{
  "d_mlp": 2048,
  "norm": "layernorm",
  "qk_norm": false,
  "decay_fraction": 1.0,
  "train_tokens": 772500000
}
Each number is 128 + 32 x the weight over its row's rms, rounded and kept within 0 to 255. Layers, rows and columns count from 0. The size above them is the row's rms in percent of the matrix's.

# layer 4 MLP down (transposed), 2048x512, rms 0.0333, rows 1960-1984, columns 128-191
size [111  90  87  93  89  92 123  85 101 103  96  99  88  97 109 107 123 130  60 110  93  82  96  83  97]
[[113  86 147  82 139 149 163 117 120 139  62 153 175 102 157  81 108 117 133  65 142  89 101 158 125 115 165 142 177 116 133 210 161 141 121 172 106 125 181 124 138  92 106 126 119 107 107 118 142 191 129 126 127 128  94 160 178 160  81 173 172  91  98 126]
 [130 151 152  79 117 129  71 136 150 176 120 124  90 135  94 115 115  62 166 157 176 160 143 102  91 119 223  89 168  87 119 111  99 196 141 121 143  83  82 149  96 128  80 113  86 128 178  89 150  90 111  86 105 115 132 184 135 126  85  67  99 135 171 130]
 [168 153 137  62 185  97 105 130 108  68 147 120 103 113 141 147 123 155  87 132  79 104 167 200 153 100 108  94 131 187 190 207 104 167 101 125  75 107  99 200 113 104 128 130  71 205 151 107 209 135 128 120 115  96 153 107 147 204 137  89 136 115  88 153]
 [151  97 125 156 119 176 122 145  48 124 101 145 132 136 163 141 121 111 104 132 144 100 162 157 126 100 147 134 116 155 170 105 162 123 136 128 112 127 124 119 146 141 164 125  88  88  76 121 118 179 201 135 103  89 107 177 133 147 125 103  93  86  76 145]
 [163 189 156 130  63 193 111 166  82 148 157 110 106  79  56 102 153 187  63 191 152 104 144  89 141 164 130  76 142  74  82 120 146 130  93 175  98 120 197 115 132 110 125  83 140 137 176 130 130 131 109 147 172 164 135  97 111 112 120 157 130 106 169 171]
 [120  70 135 153 206 154 112 124 148  87 120 136 143 115 101 127  73 104 136  94 170  84 115 106 104 152 110  92 101 106 149 163  90 164 107 112 115 135 140 183  91 161 134 145 155 153 185 137 122 143 135 189  98 176 127 142 166 152  71 104 113 163 129 143]
 [136  60 141 150 102 168  92 119 134 109 160 162 149 111  86 131 152 188  69 123  92 154  67 130  85 157  75 108 142 154  92 155  99 145 115 135  92 124 130 164 129 124 136 140 116 153 139 127 154 110  96 132 138 152 151 123 119 157 149 150 131 119 126 131]
 [105 149 173 173 160 147  88 119 107 194 120 107 145 125 134 126 150 163 172 156 118 137 166 173 183 125 156 167 105 169 124 122  99 103 174  81 139 168 126  85 110 109 168 122 148 121  86 128 145 136 151 161 124 146 145 169 108 106  12 137 136  94 162 147]
 [135 122 117 187 132 125 183 190  97 116 140  95 145 172 127  94 145 143 107 136 108 189 134 106 114  94  97 130 147 150 121 166 121  97 111 141 148 170 170 154 183 124 122  93 163  59 135 168 126 135  92 149 122 132 132 169  99  12 192 133 102  77 120 177]
 [102 107 152 133 121 120  90 144 155 148 118  87 171 118 148 134 119  90 121 148  96 113 154 129  80 176  81 137  74  78 113  72  95  89 112  87 122 106 125 173 177 168 157 170 145 102 160 125 184  91 135 158 139 117  95  91 129  96  92  64 102  94  99  40]
 [133 166 145 108 127 102 107 136 128 125 147 150 112 133  91  77 124  88 141  66  87 113 135 146 139 131  78 151 112 157 115  86 119 151  99  98  99 112 143 144  78  95 202 167 107 134  53 105 118  92 145 165 125 140 139 127 170 111 198 113  64 143 154 171]
 [118 106  92 127 104 153 154 101 155 111 127 139  76 143 144 141 100 111 160  98 165 144 179 154 146 165 144  83 131 146 201 165 159 149 168 124 163 201 171 139 156 149 106 101 149 171 117 136 173 144  73 133  57 158 115  89 152 154  93 179  50 123 139 204]
 [150 139 117  88 134 103 174 110 106 121 126 154  99 149 176 109 124 144  87 129 159 102 183 146 126 123 158 112  72 140 173 207 139 161 184 122  95 157 172  80 106  93 161 124  94 190 119  85 114 198 137 109 131 159 137 121 130 163 114  74  89 159 114 189]
 [153 150 105 153 152 149  92 139 177 159 122 138  90 136 110 180  98 129 166  62 167  64 129 126 157 168 121 127 151  76 163 140 130 142 165 164 118 165 158 164 117 127  82  68 164 162 136 135 157 187 162 101  84  95 162 154 131 127 119 130  92 116 137 112]
 [113 140 108 114  70 117  84 110 115 103 122  73 137 113 132 142 110 206 147 128 104 198 130 139 111 126 156 121 137 149  91 143  90  63 120 169 145  76 111 159 161 165  71 138 107  93  81 137  84 179 152 125  89 127  97  96 136 118 131  94  91 105 114 179]
 [ 81 189 108 122 104 143  86 158 162  86 151 131 102 114 169 126 126  72 145 116 172  79  94 110 114 149 155 152 185 123 109 114  97 112 127 133 145 147 165 144 129 121 153 137 109  97  67 133 135  71 161  97 180 180 141 163 118 130 113 125 177 144 150 161]
 [155  81 147 109 142 135 114 128 170 135 138 166 113 100 119 154 149  90 154 152  94 104  99  83 171 151 184 118  89  90  84 197 140 120 125 111 118  95 141  77  96 122 108 109 176 131  80 115 172 217 140 200  96 195 139 164 114 118 150 116 143 101 135 149]
 [131 110 104 148 102 156 145  88 157 143 105 125 139 155 140  81 120 142 175 136 159 145  96 150  97 121 154 146 183  87 118 124 118  92 124 183  82 154  96 130 119 124 100 150 114 189 131 123 135 186 137 100 185 125 141 117 194 133  95 184 182 165 119 129]
 [155 175  83 140 115 134  91  95 107  87 188 144 127 168 122 123 138 128  89  69 170 135 160 112  77  88  98 159 141 150 204 137  66  46 176 138  82  87  92 124 133 125 179 159 172  77 124 111  93 123 113 144 181 130 126 131  60 151 131 113 115  85 125 122]
 [ 71 124 131 111 151 133 125 139 116  84 154 174  66 148  80 111  69 133 166 119 161  70 107 111 151 123  98 127 117 123 176 198 152  99  75 147 137 167 122 147  36 133 131  89 163 150 153 158 114 159 151 154 127 148 132 127 172 178 189 130 137  88 165  79]
 [137 114  69  86 154 108 119 128 122 135  79 130 156 114  66 182 131 170 110 137 125 119 118 200 167 130 135 105 137 114 131 123 133 148  49 126 120 191 181 115 188 122 131 127 125  98 173 128 150 157 149  83 121  51 124 102  57 106 164 148 101 121 128 126]
 [156  94 157 104 194  84 139 208 153 146 172  78 105 138 130 130 117  88  76 138 132 113 148 129 157 157 116 184 119 106 144 125 149 150  71  98 102  39 134 190  98  96  84 113 136  87 134 155  88 140 184 176 126 100  91  78 106 105  74 171 118 105 100  91]
 [145 146 110 166  94 132  89 141 128 118 132 122 123 103  99 185 108 149  83  86 136 123 126 131 143 145 146  63 134 113 124 129 108 163 127 160 147 198 112  71 161 154 161 185 167 175 108 184 127 137 104 141 131 123 158  73  90 138 172 167 164 150 147 132]
 [147 112 127  87 164 141 101 137  98  54 193 153  99 134 144  85 147 148 127 154 166 116 112 174 136 147 157 147  88 120 135 119 166 154 116 135  97 172 135 146 140 119 126 106 164 150 153 157 227 117 105 150  72  92 160 145 146 149  93 193 128 148  93 100]
 [114 143 129 106 117  88 133  99  84  84 129 142  71 102 117 121 112 113 118 130 216 143 182 170  93 124 168 161 153 161 126 100 112 187  92 128 170 185 147 151 155 141 116 169 120 135  90 143 100  90 158 159  84 136  86  92  68 144 132 147 149 140  63  76]]
# layer 4 MLP up, 2048x512, rms 0.0333, rows 1961-1984, columns 128-191
size [ 91 105  95  92  95 121  90  98 106  97 102 102 106 104 103 113 121  78 116  91  84  97  85 106]
[[126 151 140 158  86 131 113 145 107  97  91 133 141 140  96 151  92 139  66 111 114  99 174 216 110 147 135 127 100 154 137 123 110  93 128 119  97 140 101 164  66 153 123 150  99 167 110 141 162 164 129  95  86  74 130  61  76 174 140 170 107  77 145 124]
 [132  85 142 123 137 140  80 115 121 149  85 118 166  66 122 170 137 152 183 116 185 161 104  90 144 135 147 158 108 137 108  79 204 106 130 152 150 142 147 166 131 103 171 134  96  80  88 130  42 134 147 154  90 165 138 173  93 125 128 108 139 152 149 118]
 [ 75 112 106 144 108 172  84 157 116  86 142  99 179 125 164 203 116 130 142 145 168 108 105 122 154 146 107 176  74 149 123 133 116 158 156 170 143 103 106 181 148 110 117 145 193 111 119  76 179 104 133 112 156 114 136 114 122 113  38 135 141 139 148 108]
 [ 75 111 135 110 152  60 100 163 179 123 121 177 137 168 133 129  78  79 143 109 113 153 121 127 114  70 180 118  91 108 115 147 154  96 157  87 139 144  82  93  82  88  77 150  86 132 105 142  87  93 197 111 108  80 150  81 108 156 108 131 129 153 127 149]
 [125 102  97  93  78  80  88 127 116 169 137 129 125 165 170 100 133  79 243 161 130 145 146 110 102 114 126 146 144 163 123  79  71 128 136 151 146  91 145 117  79 145  75 150 119 106 127 116 145  66 116 107  45  72  93 110  84  87 138 164 154 124 139 122]
 [126 126 151 192 172  83  59 106 150 141 109 156 161 135 182 124  98 147 204 141 158 120 140 162 137 114 177 106 144 137 140 148 167 146 154  85 128 131  79  91  90  99 133  74 133 110 133  88 143 106 170 203 113 167 159  99 134 132 130 111 164  98 117 126]
 [165 125  81 108 107  99 116  65  84 121 176 154  88 173 135 169 114 116 143 119  91  38  81 127 141 103 146 134 222 177 123 102 120 144  43 163 119 155 141 137 116 120  56 194 149 147  84 155 128  93 109  90 151 139 126 108  89  96 201 174 159 207 155 144]
 [150 114 104  73 186 132 127  61 119 100 124 203 113 118  46  64 103 114 102  80 157 142 167 122 146  78  91 101 161  83 137 174 131 163 139 102 122 109 112 148  85  70 167 153 154 163 127  87 149 121 101 157 193 165 111  90 114 150 105 101  98 144 155 134]
 [191 125 109 147 122 159 102  93  84 111 118 167  90 134 127 127 162 184 154  85 169 116 124 138 173 119 156 162 162 157 126 185 150 142 134 123 162 107 123 117 106 122 118 124  70 164 121 188  97 100 126 137 110 154 135 112 102  87 152 191 108 139 139 177]
 [111  97 142 127 146  95 133 115 172 124 101 123 158  98 166 157 152 149 107 131  70  88 121 123  97 125 139 153 101 106 155 137 187 112 117 143 166 128 118 140 170 151  66 155 137 126 142 138 158 186 237 141 171 143 172  87 101 122 162 128 151  94  89 102]
 [193 101  80 127 159 136 143 156 121 110  82 144 191 113 136  86 139 133 108 203  76 197 129 127 154  92 131 135 107 158 133 112 166 124 167 120 135 114 107 112 205 110 130 130 115 163 158 170 135 180  86 161 110  85  96  96 139 119 118  86 208 145 101 142]
 [121 104 170 161 114  76 111 144 146 146 133 121 163 140  54 171 167  98 112 174 100 209 165 114 116 159 130 119 143 152 120 164 122 145 121 142 115 133  86  86  67 126 134 191 141  75 122 124 163  88 113  95  23  79 134 122 161 151 117 150 147 132 134 106]
 [ 95 165 151  93  87 119 138 167 159 176  95 113 151 108 126 106 125 102 114 133 112 132 142 161 119 120 160 135 119 105 143 106  77 129 105  65 118 106 177 141 145 130 174 159 159  87  83 132 190 103 148 136 102 145  89  81  97 171  82 109 135 126 150 143]
 [ 83  73 142 143 135 152 142  47 206 115 136 131 186 143 118 102  76 137 134  76 103 100 118 107  81  90 140  99  95 108 160 157 164 157 176 141 132 149 150 149 136 162 127 178 110 108 186 193 126  65  94 186 150 121  83 122 112 177 128 159 131 125 148 126]
 [119  97 136 179 127  78 208 150 101  99 153 144  74  86 109 131 166  92 132 181  84 130 142 174 119  92 159 126 123 100 171 138 178 100 113  89 140 138 141 119 166 133  85 108 118 130 209 127 146 149  57 169 185 123 202 106 141 165 120 104  98 107 121 201]
 [220 128 137 142 102 131 137 110 135  94 146  62 130 168 116 102 149 142 137 144 178 147 164 149 112  96 108 128 124 191 165 130 138 157 138 111 147 166 146 123  90 105 123 143 148 133  92 117 144 150 102  77 181  78  41 156 101  57 108 125 140  95 117 115]
 [147 126  52 161 122  74 125 130 175 162 103 122 136 133  63  66 102 152 143 170  87  98 129 147 147 107 156  54  94 184 144  98 139 106 168 112 135  96 100 135 143  84 104 120  93 158 172  95 136 121 152 137 127  78 135 105 104 153  69 111 118 122 175 170]
 [167 123 152 144 127 185 140 169 115  84 126 117 189  94 146 196 157 112 132 155 115  64 133 127 177 140 104 108 150  72 136 127 155 143 125 114 171 123 141 174  81 181  90  95  93 135 154 142  85 100 134 151  91 132  81  77 154  88 131 153  67 132 150 124]
 [137 141 124  80 152 159 108 142  50 127 139 140 141 146 184 102 169 190 154 144 136 103 150 122  74 163 136  84 149 144 142 112 108  98 146 103 111 159  84 144 155  90 133  62  94 165 102  64  63 171 166 104  96 137 138 126  70 142 169 178 186 120 115  61]
 [122 144 144 135 141 126 123  80 162 149 180 176 163  74 170 131 138 124  93  96 177 137 131 111 127 143 132 128 185 137 136 154 100 136  86 132 122  79 110 144 141  59  69 159 127 153 111 154 155 113 151 142 150 134 131 121 188  63  90 197 172  89 124 157]
 [143 123 143 170 160 145 136 104 112  54 153 103 148 145 121 125 102 143 156 135 103 153 173 124 186 156 118  65 214 140 185 147 190 136  71 121 128 136 153 125  98 123 138 129 147  87  86  94 185  93  88 103 133 135 164 110 133 136  73 181 141 116 145 111]
 [138 110 210 108 144 121 139  88 124  86 159 135 142 108 121 146 145 144 134 184 127  84 129 129 115 127  88 212 121 202 134 141 186 118 124  95  94 132 168 123 185 132 124  93 125  97 110 113  78 111 119  89 133 117  24 114 136 116 141  83 114 126 177  84]
 [ 86 110 145 150 117 186 118 142 117 166  65  97 118 120 138 153 115  96 137 124 116 100 132 117  99 128  98 135 139  84 143 124 117 133 158 130 125 133 111 150 150 117 161 134  96 147 115 166 116 149 151 119 199 178 117 122 131 116  91 117 106 131 197 104]
 [ 79 138 107 127 112 161 107 136 150 103 153 120 146 169 162 195 117  81 173 170 127 153 107 108 145 109 136 124  86 139 150  79 141  87 178 168 129 100 126 119 121 145 150 171 170 104 143 138 154 109 102 120 117 164 145 173 137 144 121 172 108  83 145  74]]